Part of a small language model's weights.
Architecture: RMSNorm before each block, rotary positions, biases on query, key and value, untied embeddings.
Training: 134M tokens, 2042 steps.
Each number is 128 + 24 x the weight over the matrix's rms, rounded and kept within 0 to 255. Layers, rows and columns count from 0. Numbers have three digits each.

# layer 3 MLP gate, 448x224, rms 0.116, rows 281-343, columns 0-223
141153099092140115137110128132102096139116140125107160128101126127108091111119108113142140097101107153090119138101162147094129094129109110100116134129160096143077105106122125175169163150115138101066098122125116075116137070122098138127085128125148117154151194172101156161113137075087133086120090128092170148127152119152173159136096170146143125212120113142127132129162144135081124125155100101145124108092135105128145179157150123111091129116132138192162159120123108103161139151139111125128072115116167077098122123139141139121175089100115113112169154122109086094118126096114093078119146096138136168117118106167163092175109095094124167158076096116116118115149108163168131152107
152106134101133115148172102109138110104130113128138118140096110151129114128149130135170159094109119095148127118125114129113081131138107067141050115163141129127115108083128154119124145129173128120113144163112147129150078136133127114097137114151134101116139097158143078156070132111125138126137119110151208118098138107133125114142144116140081099131149130086098149135115110113096118164153100111108131147110108134162177133108139144154142117137137117141125146099125151114143082143138070134109158146127127097139142111122166108118211101127110136160104089145109116156086145092168135148111184100150133153108157087124097110142123136159136120109135076122164109134079084122196143124147
128150142122159145112111114148150137142101121147141089151169154121112092135094151149156165115152116138132131126136131108114161137129106120116161127145126118147129135149084153063162135165085126143103140125168141131120098128130121133140132151125127140110130124161112092119141110129147164099153082140182092143089108140098131151165124122139120105109147126125117142150136157146118106107122105129117159130085093129134162101130135097147132126163124109090136062125145164155132152123122095107092127130111134130143161165116116142150101136117103142131131127117112126146089099122124105161122162129136152140104116100106132132079139101078116158097127092140110124139142136137176129124091
126126106131121115165107111135114159104135095126093126114138147134116121145153082118144137143152162165151085136166110102102130158137127135121101170153107152111162137099184084112132156120134106118136133140115108117177098082132131128128117147106088125135129142094110111117111129140063111076122107112094145162091147145145132099157133118198051115114085176130119085120111123138109102144115136161144136182145117151117135095116155162115131113118166161126134125129153125135118147133127088120154086182123118105116140111114117131115127138155126111131121171120112118134139118136165116112145135119106092168121123111141119172120172159130116163086176096142136118145128118121104154131113
120138089197137142138103118143131152111150173126138143099115127119130101147151130099094128123136119120092158133133152154134132126092128140200148137140092126108098161075098153125120134128164106111128106107123089105127148111143118113171165121120137136123163127131149128153109174110086123113173132111131140122080167144141115106123134121122134088173110120112117139131097129114127136146152115146109134158124100145126171138129133110166118170109108120129103135117193144153146161144092143158138163156142108137132116104131097166072117150054120194144079142154110151135140146079116130090121133105144170096123151147099149080089128131173144083162165109096122093128159145117132147081092
088098106103088109121098143116140146139099131131128107139075134125129130117130111100122093146132167139126097177157103165117114108140175130152112135104132115145100112114134137114103159113151126119135141134120150097144121084125136171086152128089156099159145123146083111134139126162097122133139126182153130132141115150183092114134151139078113102118129152139127145156167129091119126145122108103160170173118155143157119079119135115113130128090119134147135125146116126203153079127138113150106146125153129126116113072102125081111149125055156136112129119144114125175125138126152118142179108135093115137125117119154138082164113125093138176149110113141173091135127127118136187086142
155111124170115138141154118112097107124117131114077126083166127122101136131136113125142108139113095145167139141141116124116120061180138114101154083134105144151151139135164115142144163096166133111133144183169132128147146118149129106155162166118105124118145145138105148129106138129135145082081106116134155132116109115130130138164149150140162100132124115160138100127166144117132155164111143154149107153132149141153129137132118153129152068132164144164116182160133142142151143133145109101154078093150177125086139085148109095116104145097144118114131106109111127168116115114095150086136119113113108118127102129177134119137109148112121144073142122104141123125112129111148117186135
101130111092109133123151084148159115063121128106133134119141113127125109124122128091139122110188129145105089160093127132126167117166112080116146102080132107121152107153136120133160106129106077124154112113105085144101127124124165100153091147139139147093124208146141106119144140118095139141125124125152179135142138101157125122099136134102104102133138150115134132132134121113130182128129169132099100102173101117130127120131095095138115109093139157166115116102090145167143141153118083161186084152151125148113135132134140144127178108103128139147118122149135108141103107136129092140151138132119129106117114141130139116115092157124110128154159144122165134148149108170114114106139
138163122137114137131119162153126105160101111165160118124070130094115120126136105126101153143127143109126107125146118115140149080122124070161137127098138119078128148118132144118140188072122116120157120121139103104148133137156110132177160123137130154162111125151118138119128126098137165140097139135137129152124117156114166137161101103154110136151111157110159120122128133152127158152117124151145105148168127116098171140124151073138165152129119098145138133145092124106136118141115132140154142103070162122130161114157103111144165143082140135154125163122108145129113109114098128137168137142209140133185126117120120091106160080085123089167107147152152140112101142142164130102105
089126131119150125105135107104095148110151117143088157066122133093150121105099128153105128135107119090131146143139166096156148109149098137098108127110153124113097127115121121113128105121157167104083106103162124124151122101128122127132107113130136109111138111111136170119093190113159178136141158100157112140140133116134173167166129127115076143133102122157112135122142108105107158115167138135135128136157099097144145095167133095124087115133141143136085116093084132126117117128142086141147152168136115133158150108134085111140156140120143115141107098158130125190086151131145121101114111112134148107091127145118149108145134097128120118170095140136085069103152106114115162136159
122114139161092174133106134130176146183124163109129138161164111150110129140114113118130120128139152146136098138103148138139119121098137118090139118150114090117096123131143145133116118167139119115134109093155116169080124072117118067134115133134087156158144092147132160083182115129092112076165127153113154124129107107132162108170110126116133120114172140118138119104208112102148162122124120163144078076146112116090135106151158175120150139158145122155085130148138123148084128124139136133113140127120131097112124134148081107101150146112175119131133174148156120147135118108147143119147128118148120109129130157104166144121131132116109119133116142129118118152120096131116088137125
133117172149182094146142074124097143108086155119118162145090106149130090179122142144141128110107100126109139139106121132126149139113099109149149132173129139161123138141141126112177128157111124155112098125117117112122115094107154151122128106114098161131105105151080100114133163096102139118128117125106097121147114082185166135110126082131151118126123173133100121125117132098140140149099172139114135106102130125092122162149086144133124126132139102148113175106125096137165145138141132162137106126141121090136143122117076150171139171122079145154114146127153121183121161178144117121079154156127117148154126106121141111083128107125119139181114120140125135129087126094120112140117
149090151085112164141089142112159106058151124153128071157156093139111108140101112151125123138147113147081175157130097131122124132108105111110117081092124136145171116149134104118093140080083139084131118158104110108123119136112168089139115116154127148137128109141099146116136093125154115129127096152141111132115138115099151110129146120112104165188174148103170129122082126144110120110102150182146134124127110163103146140151134098110168139087141114139158187126114152152182125135148166171107120160161082081105124121141106132151155153071144105155096155110159121094092120122122114144117105150186136161100083145124134129123117121153153134170116162120160111144133129129081119106183
122123104145113147077130148094141121198145149099102107104134100182174119113162118142107123139117120108123142123144114130136147138172159123116144132131123115154130116159154108148130143125119143127128168094119137124146141091112114143148130106104145124135175153125083147126154109112104149095098128123157128107155118111121114130125114116105082107172134145116127098149148171134125109132089133099190118164126142106091131137142153114128142142137122131113108133112139126127159134116169113081117119099078164152110143126118141192140127104172173126098144103133129108142123158156144117141145138154135136139132112126141146136120160127116113127098090092137134116186120104135124097107157
089094148142109111154103111123155075151107140132139092088108134116123105134121164146137114085150139141132125133168131105104116121162148118101150114148129116170103150176118116124119171170129135169176094130179089083095148125155126067188118131160154142148104137142103133108148105110113156158129091157148113169143184100077115151107146143120105100123162161141124125128107095157137098109109155125144134139097142129113132138141098124101175177131173097156127158169114133160171116133120127122101136144113118107095131162102138115131135145129171162102103126115155117158128138142160160127149150109134118111121131128125151122153132145119135128091155124115142144181134147116136113125096
154113151101124188123103115116066111133088086115134121133100120176172137136062109143115158130140159135126116078145114160110105129132137142115093143096114149078132120104159143132096146122087117152081164167120163096104117198110146128122139128092104155100142110152164130153127116145148142149148097098099158150133121107138096136168141152148159127125148136121143136139122112113137147102092142115139145093134194131091118106147162149166112120151146174125152161170132135164101122144155128175142127064157136130099122132141091110157096129144133147149125160108122113106133107122153105119157087138120149144139118145147147124136133134163093129104139122164114128158121112133094121162142
137082104123112178051135178097149165144135124140169079099094158125180092137124126117091201104128132114146137147136142178103137151118134132119095116123143178132131110099081149154152123143177151126132178131091144123086135080163142123143153166071164117153180105105118150127112142134138164158184138136133113139101144105148114159138128126091155137089135123099135156111131143077083134142172121131117155108116137133091107143089114135164099107106123149071145140151140122157142098136179136155088140118108110117113112127161166147110129147122125089135139117082146121137078125139153120137150099129174129116119198137097080107065155089140111164183085128089176132133137121109138087151137
129125099149130170128121142151147115147114083113163150080152110101172133136151116159095098146149179118132088140132124136079100090095160159063161104096149118118148136119136161104185132085152119163109135116090135125088105147119129142131113152158113144139113087137111102114077111103129127113121173163121167165130120127101121114129117177159117142112176153135125125102112160143119145124129077133165124113154127113136146144099125163132088134132131187165144098082108161115089094133097122114162110168176147114120127129119124119150179160074151110088129169137148109151133157111082140121102131163123129140109138137160162116113087136172178152148154120142122074126157128116196138170140
147124120107093141170125130101166123102146116126141126138113164161108153105067180141137144114127154137129145143109141158088123108126113130131139184132125150129100115127142153141118164091068135169091125131174107142129116129160137086132131125162125128111111146126110143103127122123158103143152134118104108110113141096130107147173113106127106143162134107157152103136111104107107116136119143170111126143108156134118105118092125131088112106130131102107120112138123139119154107143144101106124133064128124113111144134123170114088095133163131162155166160154113090149104147120138123122115150137135113129111102158136166146089097093130130147129174183147112157159141127124116089124099
142173132075111158156134148127149119178115182101126075114104137135071150153134122145155076098175155147140115087114125138118091083165122129139130094106136141137154161170100079110072119134108155147143162073119171110132137169142167146114100126100172089138127104142064114093094113128095122128130100124131133122152124128095129160147133143124126083146137122117109151140136127170131097144159167138155113156135159089131116069096115178138174116085126161103093126151095164166116111077106124112100097121143143148127156119114130168113124120097127126189115153116147137130086164162105143135120182130123137105104078171109108126087149057106126161140156107170117140170133101132149128125149
180159141126164115170079139113131129126162153143179122143141159103135134109095126152160163119098104128112175120103130188099130119142118106165126151161150145142130152093137143138162140131130157128163122105145133112145152107094170096112108166116116153130102093135125092147101156131102129180154137106177125128088122159160104139107135124150133088137155124115141103124118159149121144160123090110116123122102116135157153145129151127107122110138160110145084144133103121160120118162116158117126105153096160153094121121089123154174160142108179106166133112070094088105190161122137157184151150147127125135128124085177135123123189129158171134111126139155137141175127115127129111172101
142131140134136128131119138116148131153136141118121151152159105121138120153135085121110095099139136161129141159157119133141070099121147128129151137177138137089135129154133070106176123105136142125100148086180144134196122111162119131168147128119115139127133093160089144126101128132128135158137135104137132122095123174118157113144129141105104095120119116135143160117119115137135088162145152109160148129134129130103116093116084142128152107111108144114147140130135125131144069092098175112160121162124141127138174164127156141090154177130112104111114114126111128129119126094139210146103148138133111146156176148140183192144112102046138158139092116131156143138140098136146125109117
155101145124128112148138086095157122135106094066090148129136121155134094142139069159143150122141129126140126090129111123118119180141157061118158134142117126163132160117127157104099103109131100100163138110107112104162138113107106120105110150165109137122092117144087079114163155145134157138101117144134164089094141092103157100104133129133078113129067133112143126172126151111139152149129102174127144108151108123142189100100093163113136121170151115130100139122113139149153121111092133166094151113145094085166128099132121131108126149160110120142137125137148086131098111113106132168139106146123142164095127132114147163137125111115115114113101096152152069128089100151161118139132
114152124109119118126088079116137101101148145140112127145156082120117092135094101120116115113179150152136147161159155120124114123095119123110129095100123126137100162141134086157135099131134137126138075148147133110135132144144106135108166114067131167133124113098129137141145095113122110129145101132086113153092150135132080159132135128138131118145108090117163116159095147096133155151127082159131128133122165108104097107146150122124118109109112131167088133146127102181128154141108152155131118155111081114132107135137141118111129088087100144157139116128141118147127123153147161145097114148108137117100170148152159133144108108110073139144130135145120114118121124126113160135102
103126129113142135115104122115126133137109082153102124140154133125161143113099114143155130132110140106141160149105134122148128130117164141122143156101160127120118114155098161162158119102133108123103136133116130107115130117174124130157153143094138110141133125140123093168119102130069112128136102144112147133127152145101119139147135101148100136116166144137146087122131128126153105095151125113126133100149092113130144125120154129138143105123176120147086121161126133124143139164123141165142088139128124124132141181122143126083132075141107083132125126126128098124158140129125113160111106127127107119134173138149133144088124108124113163152191104122113110126138138175129136106091
136117104137107146108134107165160114090152079167126144136194139098134157099123137093153135147119105139131159166153107166123145114108073140107134093140124146118146138141134091117161100149079137135116124114114107126160114148104124132150178126121128154143136111115093179155148108146129129127122149162088152092090162133112157099118158107117136133121125150126085072131119102140131112089141157148110096058138119125153138148171115160124145172120166095137112114120090158160178171101081134149098087124120157150132131128159142146104131112118111155173089143149162120118140146158157089135125140126126167136124107095098164138100152112114142112146150126152080107136146115121149101068143
118134099141112104064122153118166151155193106140165081138167099077097084084118176131107133125109095103111159140089144092101130073127117140108173142109147137128080166124145111078124119172148102147089095130137135128142112120119145095130149130164170114181122122113165142160084120116102112142143163151112185154108143133148111140084147158118140132136133105121163172133150160182130141134160085167118082135096143143084151178130152112150114132106100111103128089135185140164084153167102150112139155114173114140122092112140153146127096123085161159130096131147096146146133097073138116123110122129111176147153102121136188147116128162137126118095143144154142150086156115093159123099139
139175109145117123119122142091176147082113125156126153164109129125165108140126110104121079139120149119116129137174105136113132089100157140128152154127184118093148133079077080136114124152129118099085127152113105142139099098137120198109086124135075117169116106122116125122083144123102099122134117092131162093079134158147152133108128149155131158138124135119188078078118135170101102054137107112121117091137130137140156135120156121146134182088108106117136163099134123165127117115125120122139173131151133145135121113141127077147150142126157164151139140104124158123107149121185087150128175153129109140116186137128189153164138146104139124151149133101098135129124128181136167097128
109142089132131120151123134139122076102156089115153099187158125140142147169155095123122114187104151120078117151138152129109145147115122119125138146087132137121171130110173122124101120111114148138125101134115136094133128111110136159102151165115116122128143141119130140096101135137139129085106135112126141133124099129152106130160145131103124115110101106103136125100156125137136132133153160102171145143117141103114138120124074147112110145069168090148124142122134129146140126085154110153141112116136168108117107138125101101110073126128157143104118096160107105151187126119122104140138112129095138129121111115138091104146131120120124132171093083130092117119137132102138116128142
165149140147147113101130144152120131117123144188111131093114134110086117086130153128110149124115112140102142160104154118152099126155170151126088159123144132142129134101141088139178130148102107122121142149099158106134129123147150116148123140123136108110095098158112155129127084117128138104148143121093116096188120142126144124167137137121141089112133105091150138107148119104117100146134144109108122136110130163162128124141123161141117136092124137114146154131138156131146130138090096154144106119122163157125105097171135140107115104127120114148122159128124150151145131170121125092144121110157142161106121156140125143123132113153114153127097094147123174126135140107102106124145
105127154123138136092165121116108102133134139137125141107080168102114142091088168117163144147144153134067120127168147157163151138096111124146116150141155136109140130076104153128090118104131154161178134129134159116112146093160098132156111105111138108112105133133088154161113148123106109108135146094126132152116118104121130140133129116152092088124113117124103109139132135136134108176121095106137100111115124106101133105100128130112154137141133120157141058110152103124165145115170133155117120141172098104136102125170115086112160140103129143100150098147123180113105139102119101132096148107133143081121149098094135129143105108148138126132132152092146152106107139155158102119120
090153124148126123097073121132144157104139128169117150186147144111125158076150161170152114134117115204125127165133127115162128137084185126186160194108132102083122153094095155104166117168139136102115127102148148135135101119135112167104139129163129141125131139119140090106100079146110116144153136079144092162061127147156108124138151111159130099113114117145151106154149160086164130154114119100114097124129132126113122125140115095122142162135164110114129134120150111152125089135167140113136107086129132152174099054169143155118165143134116112086138141139148123136166156159123175089158118156120147114131157142122147135146176122095090147186155133154104134119156152109106115135122
120118139173123144152134132128134145112097137119115123107107080137142112117128103110117105144143113131136164130130124138153180123154178109099099162144103106091142163109110126147135133154153136139173098117133112127132098135168155112128159144113143162117117107140086098124126137101109140115132121150148126125152125119139115128124134127144187148105124143117166090119128131165118110165104150165118139154111163162114150123145115120102130118112145114141110150106103130153146123105084118112192118063123139117087159107087113150193142101140151087164101086112117141121139140098099139165128095132099128130115112138151122148119139146153121139143147080165168110143171133067122159113163
111091133099109162169121143117125092111153174102154139127135140135141155109132119159158114134115156099080137069123117131136125103145135139119140100158119123114136138124152148143149206157110119154134114112130110122109129132079156093143162129119139115129107112123117110126108145055093134160142121101122183114113128138095147134112107158131164109114109112149142161101123144177153130143097141151086142126128146110084096109123122128140133096096107165132106101099131109136130104090107150167128164156117113088112114113108154126131132145112142136106159137146102177158141124068167117145145098118129111140130193171095115139134108113133083191143208119168114126113070116119144154116145
170103106154161103160095115132111130124131132118104103135115142119124129119131158134146107147130148130105143124163111121132147124120142155111150115117150131123123174131130147096165097123137172095134146132164110115105138148134102115154146152136106158128135143078117123136103124136113162079142143145118121159091087107127136162101122116149112117169121097098130125191114156107124134143131097167140153054158140084125149190114174127175107146116094166137088129105132142122120135124133136130120137131090151157111101122130106107141142092131108138129091106150137143132135125107159112111163124134167156101131142061130123178121126103123098103137138117107159127099119168103132052106132
163154090126139129082119109117141139098127092109138112117093073151171136092163104127135107119131133109161145145134117132129147111115169140125158125128125122139135139136096139115107142163135115106186126143104105158113162166168174150169149106099115135125179126145144139142121149147134073126143133119153133111148096125097118152095102130081136157112110131140124115120143139153116115126113110104125134149141147104158126116118113121124076107142135123103123149108133111104107107129129143073125134193134140151132149104135150096144118139101144120119117129097125125132158085147157140117119118121110105126128094137103178139100132124161141084088149158152171085157139114108114121133134
145113109118145094130098118125088121098113124142156164135126138136129107105089120166129116110116124127116124130126140126143123165150129113124108096091096151136151107128122101144154119128130109152143135106141117068118143174083110152112157143129155150096110116148170106100174169087145102129131110090136127111094147160141141120122124128167100083112098109066122119138102111123142121109127094127138154144101119172100130107125078124164160106119199168124121092092127109146110115149138138123132157093094170101130121143090121139135131100101115158156120148130144111122104124154150132130130109085096117145134139091133086109158135139172097098096125099135105135093121086132158142138128
114181111108143084091099136126113137164151117136119108098156076111107112108140084117118144173148119152102119144114175169089128133135080136154134103123131161136094122141113110149178106118146145065147093101169126114172115114107153124106133139144115141164134112153094132114175134138124124123076155139141097143113164136134119145150144143149100147087127075109130146150118143110106137155171104146119147133118111116163131108103115131121147119104122096130179129151122099131158181187120094145125126109128079112124142115098108148184140117143177135122125140142073110147125134103148209167124106130141139118102112135105193110137152093089129074096168088091148090091136138137129130142102
139088116138093122159150111127118130136083082077101137090103137080116120136105154187138129141155124123147134122158114115092123102180134122105143115126117162130132133145115124107101138126147162148127194129121119148060146118099125131156134099137128171160159147110090124135085084149140096106116121116158170153094146152068174122122120123132111186164132134135103161117153106153141078112106133128138132122137127150090128131116096147099142104112110137148151126071099126160109105160169118124119144162076129111104131099090098106163114115119135158134148145130129119132114098119153131163107126131145113114136083145122092172169159140111126148128116112136126131125149156112140138122136
094178119119135122130130160148154111151107117136155085171125111118087099114119106153135144096145125186115086092138128090080169138064111116081123143113178169104149151107105155166117102109152101076117168147112112164102106079100152071135142170114117106131147130085126137128076110179149071098099140093117148154109166106154135113094089105111168149127131106152129172114138121115131113104149167119121116117104117087104149187104151097099086103129136108104147105047177147129123093123133151062117162141129113167117078095127150113114157137146182113080134155101123155137135151152087170151130134092137139133098163116132146151096166158100190120137137209088171178141101136145116125119116
117123151158155157164120113098126103115173113149119146097142119085163138127078100091134163116109159094133095139131132133134145115135125123077143096122135147107113114141165107176112131133102085131121103108126143119146164162143126119106117120143122141110129124129141118160171151149125201126123136132120172105161107111153140128127146120106117134082148128130131108134145087137087137108173129107148172110094132131118131093151150132146173150132138142125080118089106111162190143131114148115118118132170164101122116088135107141132129087131098148115128134148141173151087224143142126120180105116149123113149129127118183122122123125082091112113126093138106128101127117131150102142186
129146133127120133172145123114107124168127145126129108111111118106122141106127055108137112140152116180075131082159098128149136156131128161115143104169158135108121134128164109124163127126118104073120134124128141175130103130127100159118122144091109072130119131153146143112088117099156133127094121148181138133145107109158114150123120116139105131130083140126117109141081125113131111121135133185108134134159116128108088126140108114174132132113145096100121130167128156131108107116076084096150100123151134130123138144093127136113124120114128138138118144126116139118127119131118142143123139128081159124104155110121110140120122132117127102123165138152104132111119075101116116105110
132118158183147113118088152142117153111101108158128104169160131128106095129137134129137133141121105139084094134155154125142125141127110122101125097126155118069108124109122140187094164163106145139150124143142150112126137133149126092106107186163118118138108052132112158120141170085120120109158146123091166119184136135174137089098122113152107103162143146109139128134130146121144146157124149141155127121143100123126121149128101108155121097136111147158108105124128165145130133159161098118131158112120142115151127140150135161141100128131096163141164162126137147151131155090153164155095152147112127112133136101079129097170126129152124127153124121165093115125086135152116104109169
147148139190104140167111133081133090055115134078112157135094123103122149165142110144158163095131165140116159130147115102144094141124143146153097104159147145098159102111146126163116119131116071117209132110110104125127092113130150111114144161147142150159129146121125156110117155141127184150157121121118118127108130106139182114204144125134142087100108162119097145118082148119125156091147137131189129117153089132121167173141136105123121095098147128142121124112111122142138133157138136113166135138156069103136148116112156147130120120126098127159130127118112118123152131143129095102156089163121159124144118122094118128133127151113135084109168070172077175127134124172110134125130
132168102118113117111096109084130164119121144123160121137091151101163133132147125105129094117157130102156156185171114101099094081125122141120146147122135111121147086094147116133103150177077108172142129109103140123084117105164131104070120100163113154130125111147129129132140082089101160108132097131146125159117122171148152146127171149134093141132104098127131096172124096140161126152105084126180118107133141132112124137074115098137139114093067135149101111093163151176121135132067161117089143128129162134178107140103132147158128129151132166135117117101124097129138138120139125157127124141119164130152159113135144126206160100149108152118140118145101092119117114131113134162120
129142059172145142086088158068140138173143159099123102137139154124123173089106120107110124133130170145101161154128171082120125093075157081141117119130149086174120165110141154132161120117161075156093115149111114128155135119113079153122117154093137126143154153110150137126120134126164116136157142128153133148107188118138132113096111167155104130143114127131145094128117161151122102139103212127128127081106146124185176127141135142105131172103141148118141107130176168175136136082095164166168094077126171105121139097133159099119143140124154120145139085139123142148175113097175121083149147161127163134108135121165181120114104172145156143096126108117125115093138142065158153098146
126094126147122148118147133101092111125132139115089139106137150174131118151125118184142143100183205125121138122136123155117111149088127118132100140123131174141118133100135125191121092111142138177141096101122123133132110123099148111108117134108167114122136088157131138112141129108130120128118148156096124138128123137127118133154163152099126148140118136121123147091165143177130146158124147102141111150143138164136141143135149103113124153123118144128121123125165137143146161117109111177132152155117118083096139152137114076141131135150138131144094121133123138121120091151132112177119148140141132097111083143124098136103098112098144134140132123110130125168091135124080138139132
113096130092103109148159089136093158097139118111127150119123143120131087134141183099152131152081129143151158132111130118092128120127127092111102125115138148142184111120107148172138100123127111145182113157120138139138155158083122158120148114130113167117146116157127118126126123135142140095083112145115157142133128144150115140111140090147103157086111101119132113127138122150102075098140099135136149124131113165146138132136139128136132096111142125127111120162133128125105146165144086136123137129141097123151111144131123128126128066116121092093145150115156140109145134124139092099141107105114183168151111092150124118130129135146161150132159120085142121126133111131150118111136
156123148118123105130173120143150132116123119137130093102124122109126132083132106105136115106140139119152147119109114132150144129139132165159108147104104128135060148156117157126117170110138112094156127115098133110146154115124150108108142122081090097113112147142098110157168144137103102106174072102130151109113167154091130132098126121091129151134119114120120177091098118123100141132135122097140123113142142106160128103123116136136105150143111171109126153105084085138146105077127099122142116159147137145125124109135108137123148148127120137140148078118135165090135168126146128128122117080120075157139163088131131155102103107113137138085140095146130118154141106149157120154156
106132148137120139152132171146098075168121150149123121132093176109148136131119146157116107119131136110153168093148172195175147163160138151146129059139172160125092132136157096143132112131132161138129127163126143111122173144129140142083136130106153094138109130195133150098102099099123140155131113132134130129097125093159100142120127105139142107114143118116107160123122109120131134121082103075123113140110126100135089125123122121124159143126121154105132111114101075143119090118103087127102094080113103100117172125103108172142206123151160147136135110104133133139068091137139126119123141129117073099119108122167132128145150120125155165172106115142105146141126148104143120138140
145128088115079146132174116143124142172099131098121130096087127142121179164147149160104163158166172148092122121091131119164110126128141144115119138111100139122113128131133140138129080156135135136143126093115139161128083132153133112142123122120138122146149141138091159147148136111137119148169089116116102145139121113081106095156105122105160112138053114145147178163114161117154101141117121114112119122093110135137131175164118108124117077173084121128122142129153100080108121104192135114111187128065115116114130135133119107141174125127154088105131103144144114144136133108118119106128114103092097132161156158158161116126117129116153133164096118091106125141091173098166105110114
112102126134124086159105172129112131106108093094146113185065149148131091177104115150159158084128121180133132116127115148098164126143144130154122108124128107125131123099130130120135145131133131096135116106126141117142151087136108101166122120116109139113111084097144114135127159108112138126071126118136119100131072112121131116160122165099173164103139123139121142135160138133098164129129150119135116084154073117124135118131053140119156113122089168168156082098119137134160111138145118095143103062125125163119152137117173174113152199141135110179114110092137094138102143136136097096101128121150140152131127161133147131107133112091112125108122093117144158119145080117114133091151
130123137106120175157113155124126101115079121110130109110159073151150158135110161123116142107056129105100129143120166146095108140114126110140117113117102134147110102101109148125133144107134142125122128114117168105133121101158110094153182090132122103144075108191069115156151157133171161162128154106135161125094142140097101095151132120085145089126146137153152107123124119107113140112108108154165104129122133099089159125163145099163136139156131105150153114107113141133154119138104169142128136116116105111127097134152145140139117116101137109112140145168129168130112149174068172132128140175150087148099217132090176118132122114134108073137146145141136197132107122117084126145157
154157113137114132155149141125124129129112091141097118100124131107101131157129146128118116116079172141136107161123132090114146144158108114150093139127090137094144123140131114174129098154128186144170109135159143142141151119145111119129162123123077107135105113120132142119122162126087162137112097128137121097137112130138109167150117146087121083110119093131140083146116089120125084112153116127134091115132154111154151118128083134132173130129131135099126139160090146136112101107140121101121162116076097184106116110124103170139106141103112126113145135144133093124125140130123096111185133147138100143179147075112120140133116126143119104144165105111069115094139102138103110137149
144132126167115124122104136092142136146187121119098150139072095090106122096072133082119117138091140104099108102164091115125120147127132125150068168113146145171125135145106131110106127182126152118159165157133137133141112082153157125124121114138116137071152142125114170145137119097137119123177132122128131131152082142142120144097112106105132144106119151142118100125125095138134103091123141153150099157087110104172139139062074147099143138141115129140169178168154118094106096083126123108116129104162147138129131146152125096101126149131119117140119129106157154166144130121138075096140119104095134096146106129117152130076063121124158163140103130107124134082102119089114114117134
100131118145133128099114148122108136145153132089149114130150103106120140111120134126115138148189121118135149139136103143163099118148098142125134120094070144058101139153097146121113194141070152158134202124157132157187093174152132116086123154095110116152200159114117122157140199097090139087111138131139103148125126107143169141166169135145119129104145119159130145177070113120157150199127143112136126062155141139138091123169102119150154116124117110152127117175164130124142128123127138117179130150111152149094099101136115152083142110094131157110127138132147110139150125065082149071098156110087153122115141140123194179140099119097157133138104133142123119095140092121130072102172
132110111172110104117119166112154148109157104095125126107130122113133147123068126119119120163083178114105129131131132167148134143153108138164112153083110123138114140097144101129108085123133092083188136131115125139164121150132153108073150086116127138147157147123130155137134116109130166099161127091128135125152129109147089173122125110126179094126116140111134087148148125126094151116156140159135107119129105137117163110151100104125166112095121131108149121155130106153110175081130140128150138114144137110127079117158119095122101143093164150111149111159120168154107110143113140107129130120105087109115092121079152124120137134109094161133109154142097147108142177132070136118138
111146121125155074140127184103141102109113071128169114133117163104111118121144125177124153113168076103173124133113123122126075125137106126158136139083133121148141094130140135130169086106103117109148167105113097160127107166117096180130149162119119125158096138128130139124149142166129163157121132169147132134137078102109131131191117134170092083107107143119137157142125142083140104140175112116104104124070120162167110122152118123173135109093168112097121148084143163124174100165110131130168156091133108114172128145100152157109110123152113146164124127124093115139128141082153165124128115162137175079175154134144126178146118083170165149155113117143114118094105157126129086100111
130122118150111147127161149110114126140155105123113093158134165183106144151132114149112123109116141124100132083100132114155090146116121131115109092149132125116109137151136091134123121138086119142121151144113063086133168131162154183155108132110148118132105132180138148135118142118118134164112130104108172121106089125154123119174169117156149113107186108127161121107151121114136096148100156124147121124164181132133188160109159121102127119120123144101145138163160095156122143107071119174144120124130120107136137179049079139115154132142166165148087159119154143139103122127097146139138141164132071089089114110169094145156129163116097104144141110110161155139103128097082111163151
076132116132112115130124117146123160140113127137124113149145158144101133141163125147129141159134101135126160138096129127112093122112171116084108118133121105166158129136131085127108100105117085096110128123140122147129091168180127124139140165147152141099116100134098147109121088131103153096101117126087122144143134199109136126094119104091152135110121137125115124120114138136173162138130101129133114107114168118105132134141137169118126166159116130147109117118143151130099154111090103126130109110128147118102135087103085063134114172161096117150114123106143127133097137144151159112103152127121160124110131164099098117125120103118131177130155094162133159150116122092108118135165
118095137144109123137093127096131134207140106148112146082171067136150170102147121177122117129153115140153097148124133138117087120130131122181162124130126144127109115137117160142119099092162175122114128164098155155145145107123120134132120114120132171130127145138130115085154144115129121148172120150158096101107103116150142134126107126153155139177150137113151142142174104082117123134123160101169103120131167146137139137152155096114111144152095121128108125127136124132118146114152115102111146117101135092082161106101104104113099093124172133082112147148136130140169106111152096095160170153093133131125130138129131150169100094116122140115134148132106132133130127138159123131129
147132173137132115118110149116131148098133124079150175146093129151122141128107122123118131099119150113136135145077158129122092135086140112115079126116133123117137139132169129159143125117087140134130144112088139146092150146108145123086145144120134098148142113123136152133104112087128143108150149127105103110127071114132133122115112100132141107106111120112153139108151114167136169122138165167121106166103098135142100118145131121120140114137144144134155147121127093116138143133155115125108112128152133111138084149127149118145131151127115149132115163104122130118066136099098133142115093169115169103144144132134128113090116111114106140152138129123118113119137153099116152094104
086144121156132109135109133161108176143103062128118097156167149195104130130129101121161142080125149125164103188156115123121151113121111116111144136138138115118104120137169070086109151147097107144133129098146097147087131141110132154093132130124138193146149144101103160114141103106161128108102122105113106176100156119163120132139090107100137111119139160136143103112130148078137119172127172125147112138122127139130155087140129106114161125152104129125095105111111140150133133123157151135113161128125141174159092101089147095130092116124120156116110116105134154133168116103111131140129176148114141142119094115169123125132164131121156115116153140144136102113111095137154167105134